Part of a small language model's weights.
Size: width 128, MLP 320 SwiGLU.
Architecture: LayerNorm before each block, rotary positions, no biases in attention or MLP, normalized queries and keys.
Training: a variant of Muon for these matrices, 7117 steps.
Each number is 500 + 40 x the weight over the matrix's rms, rounded and kept within 0 to 999. Layers, rows and columns count from 0. Numbers have three digits each.

# gate: layer 7 MLP gate, 320x128, rms 0.22, rows 166-200, columns 0-127
# up: layer 7 MLP up, 320x128, rms 0.231, rows 166-200, columns 0-127
# down: layer 7 MLP down (transposed), 320x128, rms 0.214, rows 166-200, columns 0-127
gate166:446442499499548446481520563468489516488505494513504476497577496507520508525468506494567443512479497488500479395494446525559472486503484442552506431571550524526489494529526466456497518551467550566561538494571501533583521552501452510457558478438490558451507453430521460457545471498507458497536502564447480531486478492519541481416469537554494437469497452486427497519518505486537486553504
up166:482454513538534526431464500539546545543490385535464532464480506482513478543562431452542539509506463489536557485520519502535554593507483514415443510498461532483485505572485520491462491494487537471546593518427530508527481475522493441546549522474451431510560530503477489467446567487547482525467455473520512514522450466517471491520495496531489509459517522539466543409526540481479526496500
down166:492590546525486481450486562511454426538530464501490493480563499461532573525402529527472513554463549499478508470465507483488438493497510501528460541545547463464503537507454567508446466468504529570507444428524480493450495511556508513544480452537494539470521436481539568510496516439492571443514528521482466485462549470460510496534509512547452426527429476471520512547485469505526492512466
gate167:540498474501426472546520549457499517446476492509548475512567548487533487554394465495482517519519441564491514525573499489458475468469524490530409550550571484550505503471492531532466463482484510587502507521567489493552527457421492489482511453526548510489475481517482511515506505493463429542541528547555459523488474414482542518573498524451482432428432510470419548531449530462485454574530
up167:458521495488515580540531495552539483552558499547460544560597560520520499490560461515495473507490530428513485484472468476492422466525432549508472528463453462538562502461507495479528510513509434524424478496505458550471475510409526511487567579413439513524470527436512453478509514553526480491502542490489431440506539470459514536487565521537473550467537508510446402494507484479498541505531
down167:583480534514464530506459526472458463494477559541570505450467400441513495496475472515540543514519431496485499497479467498505459559515553459511479482464473507518475494514469552518546467501572523433514512444495569547530526457506491542586454558545491535488578473543518498508496523484477428488545473516513476484523456479501550448523510508482489550504453517476561505429473447500452525547453
gate168:512464495490537513491544430522537503546516443584510518479453524446423502481461488527429492496520504501493441525495515540486591503489523458556462510552509526492527495475525473478477476507473469442455403448528493500545575490520445463516506543467465563506445444471553553560466466527444516539502504475550488574565497518481550577467494535487450474521437487539505579504523486481489465457509
up168:525484502487479524494504487483484461533490497493521544501473498520505407485451484495500428414483542526509510529609522523541477500570399461506508557511473521483547546496484553486501558507520503510550566498430447500499501481493520499453503514497513512486513534489457502430476537462564464557519480482492474558498516500541473403423483516516482427544481469567515487496472554551534529461435
down168:508528533547454475516527435497492492452530495552555447487540512466488546519495522496516501505539499525492436485454454529469510550490518450567418454536447427486488466505540507523541492462511536459444448550586490465545519480526445527497455456509456503510523536448481515619403519515523527487419479528515505522506443456516496598483452482471517500501477551468550498485529494511515490507561
gate169:531512477526557570464533423475497521556416497488507544557434507472483510513516476509483548558472489553527395532543511528509451495458550529542473500483495446523436464437471469490463563525538530454507450475535493545542480455444452491503539472484495570494496514507549504563547440483576443543548530512482525576589491419386540495451472488529533457467554499532444537470406498494530417486505
up169:480520502517486579478509519416513541496502498472440533517479589509540420504573500501465531470492478528526523522508514539521514505489554507493491474447568449531531512511463484455410485500523536482543419427614442537551502499474415478512550507551521489512451472562512619478459543474522517547476504464530456486494459526509459530462452499486533506547472512480449423524452523447441419411557
down169:469427478513492446474484516410511507521473564436540474456471529502570477521532455455517479454538479541530510485467509512566633547481455437469523534466445464501450494403563479466580515504526606522452500517519498566487456492523494525476567493484590520553514422430474480443538538476506486531526433455467502514515554437504496548440532526479511554526567551462494441502460511509491530514554
gate170:540454507463450592550507478447479466493473511568426476523464421453527487489509526494451557481557556484515498505498445573467461419512560426526519615484533541442477456531566478569485520529502449483487521479467481476490536484475501458477452505498534503461458489543538468511477494472564507393530529545553575490579518552574449504550486434550552533523489474489518520413454563542491525495469
up170:480547548520506490508469481426489506504457448520441565542474476480467519501523506534522415449505452516435548529456499547576448597479483480567572505531564519520460451507528424484463524491470462584502508586479482571592405563474481426435470463494464497467522536500460511516488497600448503490509448485549487510519460501487523498441533469573493482494468459481483539533512460529572519476459
down170:512473541523557445495507553497486519530531509564603493398541471477523449433534497488474487500512500534421521550555461513493528545509509494477513383484460514480510493473429533458482489503541483547422508511538521436537577486452481561476491466480530491497460523464489506388486524515498435482432493519543502544538494553477483560447457505543440503572496527546513533494496505529481519523469
gate171:466449543463557498488497513549591473536505510474491465488492544544509451522535463431413509472504536517514422499468519456466482487494542489471520481439443514457471500526573474564476516461455462396518565455539468515527540541497435512521496536435575586526543490485504506527522473510448526459533578499472482406528518515507574443494502489503457528585479450522456491538503482501531511562471
up171:510497406498471441480514456415525448553510506555468531553493496487617509496481478547497481542541420499547472515504510498535484584492505482522546475496471486487397454519501457496517523461527474518510548553479490481500534526485510538503538483457449504494516529512475474505472499438504555508451443466447549517495494481500490512470406554504514507445508507508467511612600555533534440543470
down171:468474483532516529535445544477498563451455525528548531529524515452460475533488514419488519471504489529439512524451516514495517542483470469526449480521498474511488531470469481444503483473492436472520545485532407513495510471501435510507518536580487572507550543488516491502551513517459409548503475532488459413493525478511495532537561459453519493511515490543527482513553450491409599517517
gate172:543441525471542539529468463465435468574406503531442472475529529506551515532523522450519504501565505488490504527526545493476445547519517580497490444470472524477499358452541489546510513472469522535432533430531512511491501448548509523465526428465401520464440408484463515506515468494543589560441543484577528508534478505488515470532505517503480560589487510493567521480555451575445461473531
up172:527493478443426535518490481521466528430484443589484472481486535481453506450480491496470423499541517505493549496453617481473410568459454533463462562508470509471608527491460565483546639459553481457549511514435442505548493522499524446500548513505532547467533474541572513471593455511460514486513497543500430499430527418501502431425483510486531505589549447489509484513528504479489484563520
down172:524523501508467442545481508537479497535480513481583486523489491579528511492482512480524571514480534481492460513544487448592445569512506522490579453458505494522520478471491514460451527505466467565488486488429548464535531491430508502497477520504469451475555553477505484409472459455483627441543510490496541441475444572466510476559455466510441560543475482478504492507508481460477496578580
gate173:531529515442500468532425506478529517462492462520525549469469548491488428484512522555492472499534543506547507482446501450529536567488495500505492549406462592468490493511550533469536551508432527529531564451545497498498510526480504476513522471428562525476425464535536511486437515551512472497532513471475449532489523505442441494532567466551569490467459528482536487487470562467372550462448
up173:509452448572547535503463570515521505500526566543500482530506467573473575479516514470526489525466550454409477540470480568526406517483490542483508477510453493457515565434516475519498550453494541536500541442490531498522512528484470491446474498441389531557451553572522445505528544425477561522533398467516481501510462478517459527511521422479437497545516440510543455539488495503538484540487
down173:527548511484497447552536463539486492424445564496469445473531444485439523493540487472514473490454490483497456491561565504445581477447514477509523416501545527571575468506458420494522516521504482571518556460520516529531495540500476519606460497511472542496484435533553528505514534488544557470491431506476446566507458523460528508444568554476482512573485488450426533463454497519515452517485
gate174:572450506478454506515472483487468437480526432524512427549487495533484430574540523469492472416437564592574554472495587528445509424453530531559534517543507480439475508524489480488489498468537487509463485472503460485505552464535468506545417491572539530510477469543491472563467499455495509478519553507477514519531538534492491517445564530452469535512507522484506493475539511446502524551477
up174:508518494523464500524489475561510558504463540534559457439464484550540510465501512481468494482497494457534490515451510462491494516516438462469580434451495530532451497508510559548527544419443568530539505572499516470532454518525536522568478522579496533460412520442482484456513453557505530469488455490523427473478504480524469515514463381483479535544550526533475463427511491580509503510584
down174:575572512516566492472473532553528601489515498466471437507517517518606562467468564445463508486442482406572544490513529490421458488445510597494471562507499456444454505529459524478476528530521515450508487506471471466564538496564529545425483561467517520479521462568487524484543479496559540429520503432504485446489509535498459442481472472529548500500502516463451467570529464447480485501425
gate175:500518603522512554471463547527531461511510476541498523517540525412528463493566555566481478510517523540529478463469588459440567515475494538539469500468420517487559450519593463500560469497474462476533527523472522447534486426467454489470452511525541494478510469512422567525456553554499529465453417438472539527469468478487500543491499431514570494524513478402515490513544437422552500557413
up175:464482500481448515557518507448567512463538493465558450527542501455530545491432489469426577488526499497485486469460477478471485431457548502505510517571525510483477538480504485510473423483504515494373531495513482490495523556490501534498498448551601472504531442453508417613541556570462537518556539533485443545539539442538446513516528388426495513497540503523496496511525508557464525514494
down175:444485518476550521513474506491484518451424509501455520521547525584513471498560484519442508448426572451581470511579524484449457449530472448474540472473497537443547549531456482546425543423483568464445575532508476471529465481490508503528564476462426497546451493517593546457370425514462513472498477493547466520471443496524527521566473563530491488503524544531542496525536527521493553442499
gate176:511485455495500520516515508521524456453556505491452474582419505478574499488554452502514492449537439466558563502500533464450474548480475500463546507513438509537463429561493504487458459531603528487514588461515455477488506510502420483530510493470516559534510551520539509564493531483526498445552532416553598513499530476500506461451398507546446478538433499518491502445520488440470515446526
up176:518484502479483530490480577486588462458485526519592508505393511451515499536459466545537450535498494472578548524473488490489513467540515447540542495513514458519404488507506500429478487460456502520548513500486536502537475539405552476507505522463554495481480468504507501549494484505524490475534434569541570499499510529431475510476481480502471495472406492554545548496465437505445500473527
down176:495543527487494597497503445519463511549490467502477532486491553498516478486468549435532531433479440460423509492455566522462484514499499525527446517502490514498540541481527427564555463528523458513533443527573402531533505464498487468556533467487463464448532504520479379453527535466482518534597540463529448534443417508586525428510503537519520397481517583463475539472495505498571538457529
gate177:422464548423448593561538485512534461498476472585428511546539528529485472497524527576470481572470482557515432526506468490486459496511438527525465489513482454497508503581521496501479476457540472508475511573573535525541517499544474468487581508481462526462508452470486561502491530463510407545464527468454489443474530537583503484524518540445490471447468531535444425451450470540468471484455
up177:546512498474490568460492528474533551473492502439497484488522514484498561504485532507514558517441506490528342509462446446470498525442529424557509485514465505547553498556537430592455576507529502525479544552481478491465448475492524546502484408519465539513496504491503500566431591530514470546496519561522503480497527451465490522520513453513499458517489508517434423498498481495510533562503
down177:535501513543488479445474510521490497517479535495443525503475532479507507483458572457550515405486476485431525491462554512511489476471477499435439504583528486473478532547491519465505470492510499444469510504437431533551436453511495514474464557479550480553546521522586426538412514450526469488512519530419561455469570516498472590503510505497498558556514558533505436542523492486516424584544
gate178:478537509429447470516507505452566471536524526488509500525457489506491536538489471439443491481476554518568579521539514475507519476505534559486504497429506467567526448579544513460468496423505482438549552548485453472483452450402530501511484464546534553476477389471536486523478534548438543513543525464494505535543541482466449462474462514517564488465537528489446513514537499450519486539525
up178:498556517448470484511503453446567420524512465484589553543520557520460541495486521435432520389526540572479519497499472468501493481451537517514501446455469532531554444577515510413559471520508461401496563523535463522503524496444528565511493507435502457541490459428511422533455490531486569503492509488517503507530507498486498464509470528527549475489442520541501500468547531443538487553480
down178:526552491531487536431457515493500486461496540568468583503525497472548585475550520457484554405494559520481495532418496462565510497433546500524574477530486477482469557515428472560479533568489438405560477542505512460482490517493525513425494556451515486470485524460501537493472492541464461452449470541501504470577538414456580454486525473538530513442518511495497478490495487570466524468532
gate179:577445484511451523478537488564466464537486473500527487449471477425471395453504528500520554505522507498512538507489493475527480479567513573555409482483476493463353451547459490541482505470539512537436457503485514499537578581541543570501497469433503534494433442482516525449512488533488538514452541518478570470507587569516508539443495509460489495537447466524587449461475490444546486522490
up179:462542518392555431499508515460513515528521542547457545595513441596494534441487506475568466477472505490460492545505431537465479526441519423546551459393479488547515518502488519500504504525470445495490454549536448545515522470509510517520535545526531474527442494508488531521496488495418422532543461472484482521500458481484504493504479468495506526563547498518510569501512540449459504529497
down179:528417556436489549446487543577541515547497459530503489535453493514558420518458428489486516523474446524512514447505568532468525490471490455496518568592488517461457483527463501583511426515509498485555513464445504557459544456457540465551580443511491526440570455462515478470540500499542463456481451450495485504485527473481525560524487540405411518538516466516539526432519462538526503494570
gate180:537509461439575424528478487517483450499536475494471496473458575447562532542535452491493493473481492550499386485544555485512487523441447494579442479560522497455478477483476500581478478456502533569459504521526410483462564565563529531490544457502504507519445455420544501566468486567527495497488483484458509513562522526573464540503494517499485438540505458530468533519471516508513522496497
up180:482471502523491482489499531455526507490503551545478508519517475446498570470448516460484535526538411465458471551418494412567559531566546473531440485487466526548425454517478515541510550500458536544459537495476547475475497529473524394529523475450563485494508534531513463477563501566476523488462544513464530524509524509501511505551558489514539482513474517478472492490507541533439455458419
down180:532515509455521519487527482489516508528483472454498460523553483559487501431504557539548551458507515444445537427524500509532498477490576485455577497547475445476504489456529521457528557491513463443496501459519486544586467559445513492520535547513503499427539475509464479460534486453459555537450474547477547532406541531554440519506525435446458506505546447491543424485510493446525458602504
gate181:428467573483473578563499492530472511515517513536490546415442534460535518456463414515483544478456549441523460457527527545531484537435466566479516565485530477476536560526581486496488506452531462502465479476450402417537459524506563535450503483465519527431439475419536464504465474556500534531501522457551572496521507541434536515538499519490545480533591425614544525441550511445519492484576
up181:467535591431434498510462524450495552417548547493421579495435499421547595535476426570498544532467450559474572513425579547550523509544489518518457517498551451454514510515574453611459445533502470558594546552518510450509487501501513482512476485523462553483475530449517546414460526533490505539466458525470494463486525528483492515496503469476470431502444411508548489475479525438497513475506
down181:471547497448521526565447536491538440444480536462527522531494487477519484468498484506524450523555584529552564507460453470418452516504427471455465612545504538469473538509513539489481504468561558503441485453502496517518537498564464484471516521518546506538478529423577555447501471505513491444468451555491470473544461507489443499489497512491454545526488488482520424515601513449528510517526
gate182:494499473494513476480508504460502418478502583531535494440488463463533466523472504499477568534522503499508473493539410533460456519495532516532528451433436513454520483583509543447467516420438549514488463562554467455514451516501540483498497514550479466454562529499504500495491569542536481499570581536518500468578421459501510520530537498521471549468492497553532472465424487526473506510556
up182:540561494496516533553557537467516547470462449538457491493566573572494562445573475578508509426416486508529553474461453497497481509502518450473486480511503484505573493530525488536500560523516570536560446491469460462499525476555469505491491468491525499441453460471522427435496465480453502511496443439442516484447506575470490518515438461482519541452485455536528548467505500588491590453472
down182:507478495479499483466475561553516446522492531550464580466424502529507504470480531489582517482459553499472456551488407529453476487502469515446483552517530474431449495458477518494444458481476526516566565496533475515460479470582439487493533585528493493469554618526490442491588488486520537497487548436514474514484505538533524528554504491473479440459502512505516512505439536546428480464531
gate183:483496531495526499481527466555553476456420439475475374521498470560411518517536506546546493555511538491467481520532516530583455454496471491497513513456444492479520507521526544473493503376442500557544475574466591486491527460463476477476537443433460515478525520539504502541510506509495490616472519526511500519530508409439510496533465503500512500483567524439483505548483514538496547461530
up183:535475466505404495471471536468456520462514474500511552569461606564480513544533507529451515412493500463492522529527495538520439503424462527432507593569467470465525585485564525552505490453500498520517484533524505518587535422487561543507498565480496492526500469525535553442459501508464484447570447538482456498496499499462430463516467501487499479496522483454499462561492451530499497521562
down183:534487487500465454590483493479525541611536500535542546458506464434511487486448523469496471505549478462467494507438478512512546428483505503535441459541512514504470513486394521487421521541444529531504509497494507510517513470553461497479519546484487470524505569500492506528504534426545544503487585417504482509404484539546527556477534506501431456526475460497470499492450497483552526513550
gate184:480521507541514481525525491453557524443491514545460503505492490517506506489497509578439461502491540518542571507521540541485464513548528489542514449473546517446523463504536527494517493470472478485545529546507458569517513461521489473477484517522513484476456494506474473486508411541501537545508524503504509480509455546546539465497505494497493496371447456498521529442523453448484444438587
up184:470497497505519552518500474479534496536467448513479543491526553482467470548537483466545528500535477486473449499533477463516522463505514507476500546516500454457475503533524479494406492532498523447467462470526500399507480508518503516508517487514483524509487476503494504495438513461544509513531509548516476522476507487511447499521537443502507508512525570529455436510500489559573499555455
down184:480513460496475526532468439454538578386440440501436543464544471441531519489534477473516461495469520571512571544529498555485534433563508502519590564448468553413462461478461553442501496500454500466446487558555485460500501511443487563507501532628523504529509515539562477512424460590524518543465509456561489450482445508482564534508498528482552493433495509549523498410435489470513511487501
gate185:514534446494503555540488536458504498523524520512497465584471499512474423509516496538451533502487551389548454502519567461531471514538447506490558499427479476416580411429509527546508528504440546531526502482374532547427498492509505499501539546505460520518415542442509470520531475495474532499520500471605557429469481426379491480473483483508522475510461518531590507531495468477542579527529
up185:509431475445467445523443470445506559508530549540567568510515498505442503497483514471505443586463567445538475541481510544473539476538448531405449556496550451516450506517591522491437460505495515564482478471579478485451540541567514538457538503523503562484544527560501534492498501412462539449497543475540496489484523502461391558469535543474493375474516564533562469478496430461479466475447
down185:528527480540507516499510574467493492497472564499500541463460499478501532472436562476510446581530471459553505479514522405571454491474549463490509477576427510487476435525508539502469581504437470539482490550542425508533498470427412459590436524563437534512502539468543496510529487502478476585487571449536526489472555518554482475454471499494515511511441527511478395533577479487510523528474
gate186:513496475485465505483471488503497457502486470504493542547479508497453498539481622501518488442451465527532520461454497553530532509521514501535534506469525476513475518432483411496430604500500525469463453482545471531554617492552474492543491572500449508476479483507520551459520392547546489498535531495556462548461427463450516523486518556478474531483499560489444523518481521482479521487489
up186:451496495443532482457554456549521518445536487491490468473499507486420483427519522533473493387492464540530530496467494497456511465504533542604523469606464548508446475527459480558555460468508480533563492438524441524479518482573541485494520467523552469496505480446474477509435519567504475544535529509521477580540453518527496529511482508480482511449486492538480507483509484496563509525474
down186:553513446498460515518498509487507501461541485500493407442537460525511513524425550539497532458425585507468493517436507485496552488442461497433489543533476509494523488499484511489473384505558489511581480444480510469494489545490545457518494473549503518451502517552440535455515505604441489513495530485534564482498542440521532515525541487549553465481463493476506554530471533553528549498436
gate187:561463529449487516522500465569491469486527488420541502489410427508529498506457456504577428562445519473473527546527536508618512477475546488574485554485509528508541494460535515481469569551461437477514554487543460515455447484540475483459447522449482543634508513504474519476523556524479475511523496517423526483473471540438455478528501489476536387570501520449490528588538427472483490457560
up187:484566514443489549518571478490531508502573487468534510511510516475458546505525447536532547509506473514494517462503530507580429517484469523522464480461535430456528564480517509462484489434485469525551448450456455458497528494557505472386433554504571489527459532552445513487551511549531534483457422494410530483497541465445520541555527507515508477445391487515520536600523545495436489536431
down187:461472431562543545490478448468562481483534493509506537419547502532526453549505553517528484469507494565472491538453431523450496500432568501554488522447492523514540508509519482489506550422460498522501515518494464524514520391531414483440493504478470449405537465502518450557439574460524516519496477488524492490575512532506520502472490503510505582556571472477503577482500488443509545577502
gate188:562568530498465498490558490482529495496457475466513542582505491524512532541491463526558512446476465510474535474506465485379464585528535490470424516529470484473463479515517511552451458521479516514465508453495606480545506434492480474512481457509535483465556502529612514519552444537463496462589491503497454486430472538540525545551560459510505561498463540466475485528408490511518507450492
up188:565536437510533499531516546519451498447527552517580488475473572588451531548441512522508476572485543485525439548530438535475486471466536518556527535472484492450489504481535492553511560501444551506567399421426460494490514533516482419507486469485503489498436491452528572522498549561423562499460499562476493463452474506496500513503501527499516482473473503447482483458460504505473559531456
down188:411497518523487522481491476559508479478492481441507470475543502478513452460512512525478488491565512472551446464565533482541564415515435487508520509462558550524467495452517449484467523515507508549557450527510525508496468446562507479469556559514480526593472532503528473501555615462475442561543544489551480418543493474480444475451465520473499548509465520509472455449499489500475523508544
gate189:506525442462540466577528517453488529526571539453505538546459447396529438562495461547502548440613538400492473538516527520520419559481443486524460504498470447504478469535480521451450557511513485453565596430511513500535537491527494480472530506535484557482544487536478534482387436526556402491498505504527491511505481516568460451505373473487519482508476626481461493487488494576536442486502
up189:476476515534559485476521460456424479541453461533476524508568555498492445547545575503492427537475456490492565496476479542530503487530539529564477459477530535593512427531477471500425484537517418524465493473491525436460542505408499518536529424568495421493484562513452479506496487523535405474527505467500520555512472485422530538520513487493467415548547534508466447517538518528569553486472
down189:485439481517494511533509546500476512472529495557527468508468470457528496540459417518555524493523509529555484542530530531521537533438527494491502565507488453496482563450499451511509496550546538521476416485499466471446463549496489450466498486472456523458485450527479518537460479456483487506501533487564443456469505540545548391541479491497584500462503498451537521512450534545533509512482
gate190:508466447497474445468559486512567411507457492482493476483478497508422505539510492559510572490425454472527466510574518509428515478549531511460482488520512499549471530470542503450443480507499506468506568581539471467551521536453526510490517481487537374564528550533506516482459447589580450545474469535491518484513457544537530472529526435451498487564489560556442568497432546524522467465461
up190:475469468627509500595528471480525469492534461525505530528493468522496473433463475570544514540506468545431507495526526431455543475468535503605483521427495475470575509522467472486506457566463517458519496471540529507544482490536497558535492476550418536531465506428537522641568517446482527403554590417429529461468537502484448475464465591504463498486452501386415495477548442516547513541493
down190:508502431478533484501454487552492444499480487561540520491528586488514493398523540539457513525524501530430515559517509467510505517491438443469550452505513501429451520508512378479532525499473451590499470435597502530522520542419440466497554508503506522431514533470618470517499531484486499507563486542486470531494494514492507504458474542533455469516510508544532503452523463460524513492497
gate191:501434470560466478536456490453521469482436448436515532504487509537513535494539478500500520569446474493508526466522509572558387469579609498384498501472571444488506477540537496542528530398560450488491547508487508444500493576532475439458520485537565490503506492517482550454551462437597496470517522495512585447452562524503571513518463535497467489553463521479507517429471543474551498480563
up191:480498535459499481470541483569532468506493533529496507528542471483497512471470443497539491523501484417537499557488462550511494444509536484514509479500550533609490547503459468513495483586448477506462445498487462443582505435596479465530497406527416533478509540474523460526408503407485549464527479544482536521515444480467553549528512584506486417480490433523536480480556521534488558563440
down191:513438551541456453579481464502454426525468494444555509457511514491427490505548475494457471521471510445505483510535506505549521560533514470538492449462573529496508499449483524477497507455413519510536516612536484481507565462460547546563458524593509520480536476477513525468471566506472492517444454468518493499501536503484524447478449485465530512456518519468524469571507525500516416446559
gate192:480508428511482501516535489430447525468572482526444450455442534468476508475490529532524485419507404560532545552555574536510566508490543471488491541519594466496511543484435515500442494492462486554390501490507539603460487567485530500534537497593513533481405471512544480554493435454487524526470441517414519522568462518484484523478504469495535452488529471466511501477512521477541506473499
up192:461626530485450468483526521510464508503511527526502477459429507436482592412514474493523553491473460504486454512472531489517488472457454516492563535463447490543560516491492522524555492535448471586483501490513538555438435492502526532502473434526471526582463415459521504556475486446573488566483488503512479484557432503462455536511455549541566486519470450512495556515533504494481526528489
down192:464486493525557541516494511472530547523501449441555556542535525516515559556582507504527515486510467493531472602444589520536467474535518486486449520517492504527486448526534479526511538521502435478443439553459456509415506531486569427481556472561546493485494408500466479470554494450473499508483570400468515464431451470553541414474495524587451423434475485496456521502526536516494543527504
gate193:528416509480480501444531508466506507527516471494454492538487453518528563453417480497471504442500555483445537498544506488494498513492515537420505553594542548599521476519513477562488470448490483430430508491458465502488482504510518519398520497497569515485520467505546469490421503558459484584484462487481554495474488478464552503505552569517511452517440572470448500478572513547531504494519
up193:476496504517526542504473485458418466520483543554517490507543531467475516577517539488513473523465484452506461489568510495486504511517480421490555496493501488506533487475465462526476566525493507547476520504446563561478495483528492543472532503505506431393547467470484438502487512545472525521469487453454522426520552523559535403420503483538487563453477472508501478491567499533525489528518
down193:497385528491497499479550522459517491541471540443479517514420496457458512580487478543516520518535526428518454474498493537496481508522532521435428511468492568534483474542489517525508481497439515465523490466460471488526540492459543518437567513567541522551492501496482520476542493495444551488468503486591538518475515523456509490551531490457476490544469585467445518497527494541483477469515
gate194:535539511445550487588480558470534511558486475500466475553564500474554465552464484563501521566462568552482470528537487510432514456491483485491493460501564537495481493557393445491542491516508552561541543435446463493503487506427481466477437494523430430473456453472479466483539442535521523573476458540500522493450606535511488487485483526492560508497577491568506497488506476434491535544498
up194:551505477506423528435516492494488482477477501513551589492430512536519509516562509517489532517500454423463574522452538509486441595492401569501489467527537474583518494477550527486429502522552564460456474456475538471511537530536538441495549560509511589464493468482498467479517510519526473444517478498442476483543405430522540559516453553493434456503429446443526496582471532594471472482444
down194:501517424465523521470516495462537491552482484540457467497513537475502436506567514558531508569489442478505449479535498526504405446521470530484538491498439493537471444530454427516453522460539522502519519539546529516492521508480447504446471525487537560485477461470532516511533462554539465525499514520479509488481542490486490485551469448460486565550526551496485523541480499476552451516499
gate195:454493496558467529427463517600501515452570507545479491491520508485510445468534514484540537477436538535551518453524500512467458453476503478487484521461501481502456495464481475500456547481518492558502499548471453509535559497557474521559592517477472535496547456450578476479492448510435539464533506470550524450566456474460588587536510433508488543526478413450478460452501511527620485482455
up195:479460474467508546453487499549509561518531558527429490539524562524564509523455470478491477563450447487430472430511499500471452456484477545468444551514476434458545537508509513477429445496454481543470482482529495540470489490547430493543508494502490506518516525530528549512490476532558478474489457533477546563531517520520486532492579482472512470530377481548438555497507536532570448450593
down195:500456565519476470502470525508568531593454508443498507565485534515494460519486480479423478498521485492470555527450491520474466537495548434538539517527530474606579507547515541494444473448424501493534446455460484567486433500509484466496483515498534462472473511485491536495488456546510439525502525551425535510498537542527461509496454470502517485553507498499538519482588497524458424407587
gate196:514479551509457455493520490518503508461544505548586490458518577470532572577443445499407462457470525489515513528526480492486519450503497499499547390480449474534521489479462468528486480492514536636496514463524520457475612448528557499465494580504433428494460475514454549467475524474521458529529441506487511446553483545503502456535505466577500580529486531544508542470504468486461495458492
up196:414477471516466481438454400473492461488408532495498595590534482515487546504483529469521462536527398511521469492489434511465565479543478551455562546484520576570476493535515525524513513521585523516540510527470579457415551502511516455490448512551536579482481527488496457519487478449550529541427474493532509428543514537462477505461495572593509473416525488564479431436506479428515495511464
down196:522519479447538449552501485511420502507468467525510533592461439548503472515553561482544419458455454443527477541534472478475481441550460509464552521554491535449488576532529492562460493475459504445409528485535453451531512481553531455455525516502503475508540504476460496476474472511469576390479486554458453450559520481564519524501519574519561567522494534559469437441497566489515503549463
gate197:474478531477505531444505475493468474548489512507452467490543364499486559488502503377500483485489499487458489515550462496556511508438520541448452420559543502568457515483568504566523537426521525500481543449474489477570506514479528512537478491537512526483457511522506475430472493570479551449567495509532533534546505448496498519532409493522464532520451533485543523486522483486532530415491
up197:480535490464509538488511480493451498462433436519434478482518551510522436456428570440505498549481520539533439528489534490494499559517429504509511569462552555458440487495521577507551508481464573508499497480533490449483508432471525558487532549526488488455484439588416463559508503545469526397537467533481519552518480489452531509449480515492544491573549463501512451453471525555487504490549
down197:487455456494489476510473462507482441498387531455511527490513452493590481547474503495471436450456531444497426512536518536555551565508537570465474416556539489534506457452487537526624520507506537489451449437587527522469514518493516520531545474495517428493548488510508475513529528528479502498550421480447569552484538553493459533523543483444501529472476545567488451534544512466505485461423
gate198:528538479500479485475489509483439514467487489562573512522446556464544563493572560501501521495533500514520502407497521546529538486495483487552538444546474491485582464511503425447476552514508505541546477479510534445498532509494503491505508439447401447464542422519401516477511503446512506507565459473455552481470509597473507515506505543524497516481527487508485459451586435425582483536482
up198:468465543434517518428527481471535479516528522426526506449574525489518520496463514513462420519540474499538506530418516508474453498576442479489516515498514472487497458464479566587540465561481468546457535472505511495539505537515515562540440597587466407520550543449504482479458482481506492533479448487520434503484537520479512523507457471566505436526495505553540444508476513427515524534509
down198:493444538510470500516499503492480439538578525526585473466519464437593492478488471508490541526507467555545416542478470505545483588527483473462500542513505511500510436499486577526463452467554480451489526391509490470468460491550481542473538490537474432486537488571490541508526497502533507559543548474477526467443496513467536500522509570528447500454556436500428523461525413488478583576430
gate199:514502459484530571505496566501518497472569512559484498441480499514478559507462474473484566450558448415468431460552490536416470520506508549519456518488452540495528561493467497499550520442489525414503453542442573496467531469523516448488445472480483505446417506479507565467510455550509504476579517515494498565574506537585517578532448486482486493534451495571423518513516530564587457509474
up199:486458463543506547494466524459500459494499548517460550419428515538541452559494443492513447583458582438494505484526470537501487533557481534463447515539511481537502525482481517524514532489554513499463579491505508524528430514497479587549537577459554441462434507513540508504481570561485501496509491481430532507513456504444498550506481562432502465402533476489491445463557487460443415553530
down199:510490503467505514540530449513444508564528472539464509480525552513553478479516452445520539428440512502508451504467514493505455516519494582482488506411499501551520526540547521521452554475432460449496441568484492471512559529507491492467523440461523479431489495470504505520542451520502504493504501423526530525495487516509478459483540488564532496528490502535533519505455532553488504518476
gate200:483446487534487474551548443541480536544527533486509542492497547504535464477475456503471488516501508482426496534511554479493511515555533597449470518484567483531439434448446514574484529446563513437520509461555530463481461526575525504537512467474489569566413503531465528483525492476503450489502470500433499492546561463500449502560491439593499519447546504504505481466493459472501604540401
up200:500487531502533493489512513502499469487469507586543504494437517469531490494479431476520471484493529510529431489497506439473458483494517473526524531561485461438424512420517458512478455507490540451518515533535495532469532480505489464548526545471463462557541448464502531475487526447463567536545594483544504437512540529518486496515512536499541599465560415426540516475479564527488510486494
down200:528422490489478612513424490454601547474547464524472566508540516555486468461482457528506546439444431565516428497468520567414488523486590533468461517468459482489490562501517560500499490444486457496473528482497559463520597512496496555474556527477493462569474463505433556500460485458522460462514516503516498525552438557497569454425539495441494477544515545531548501480543506529531510411427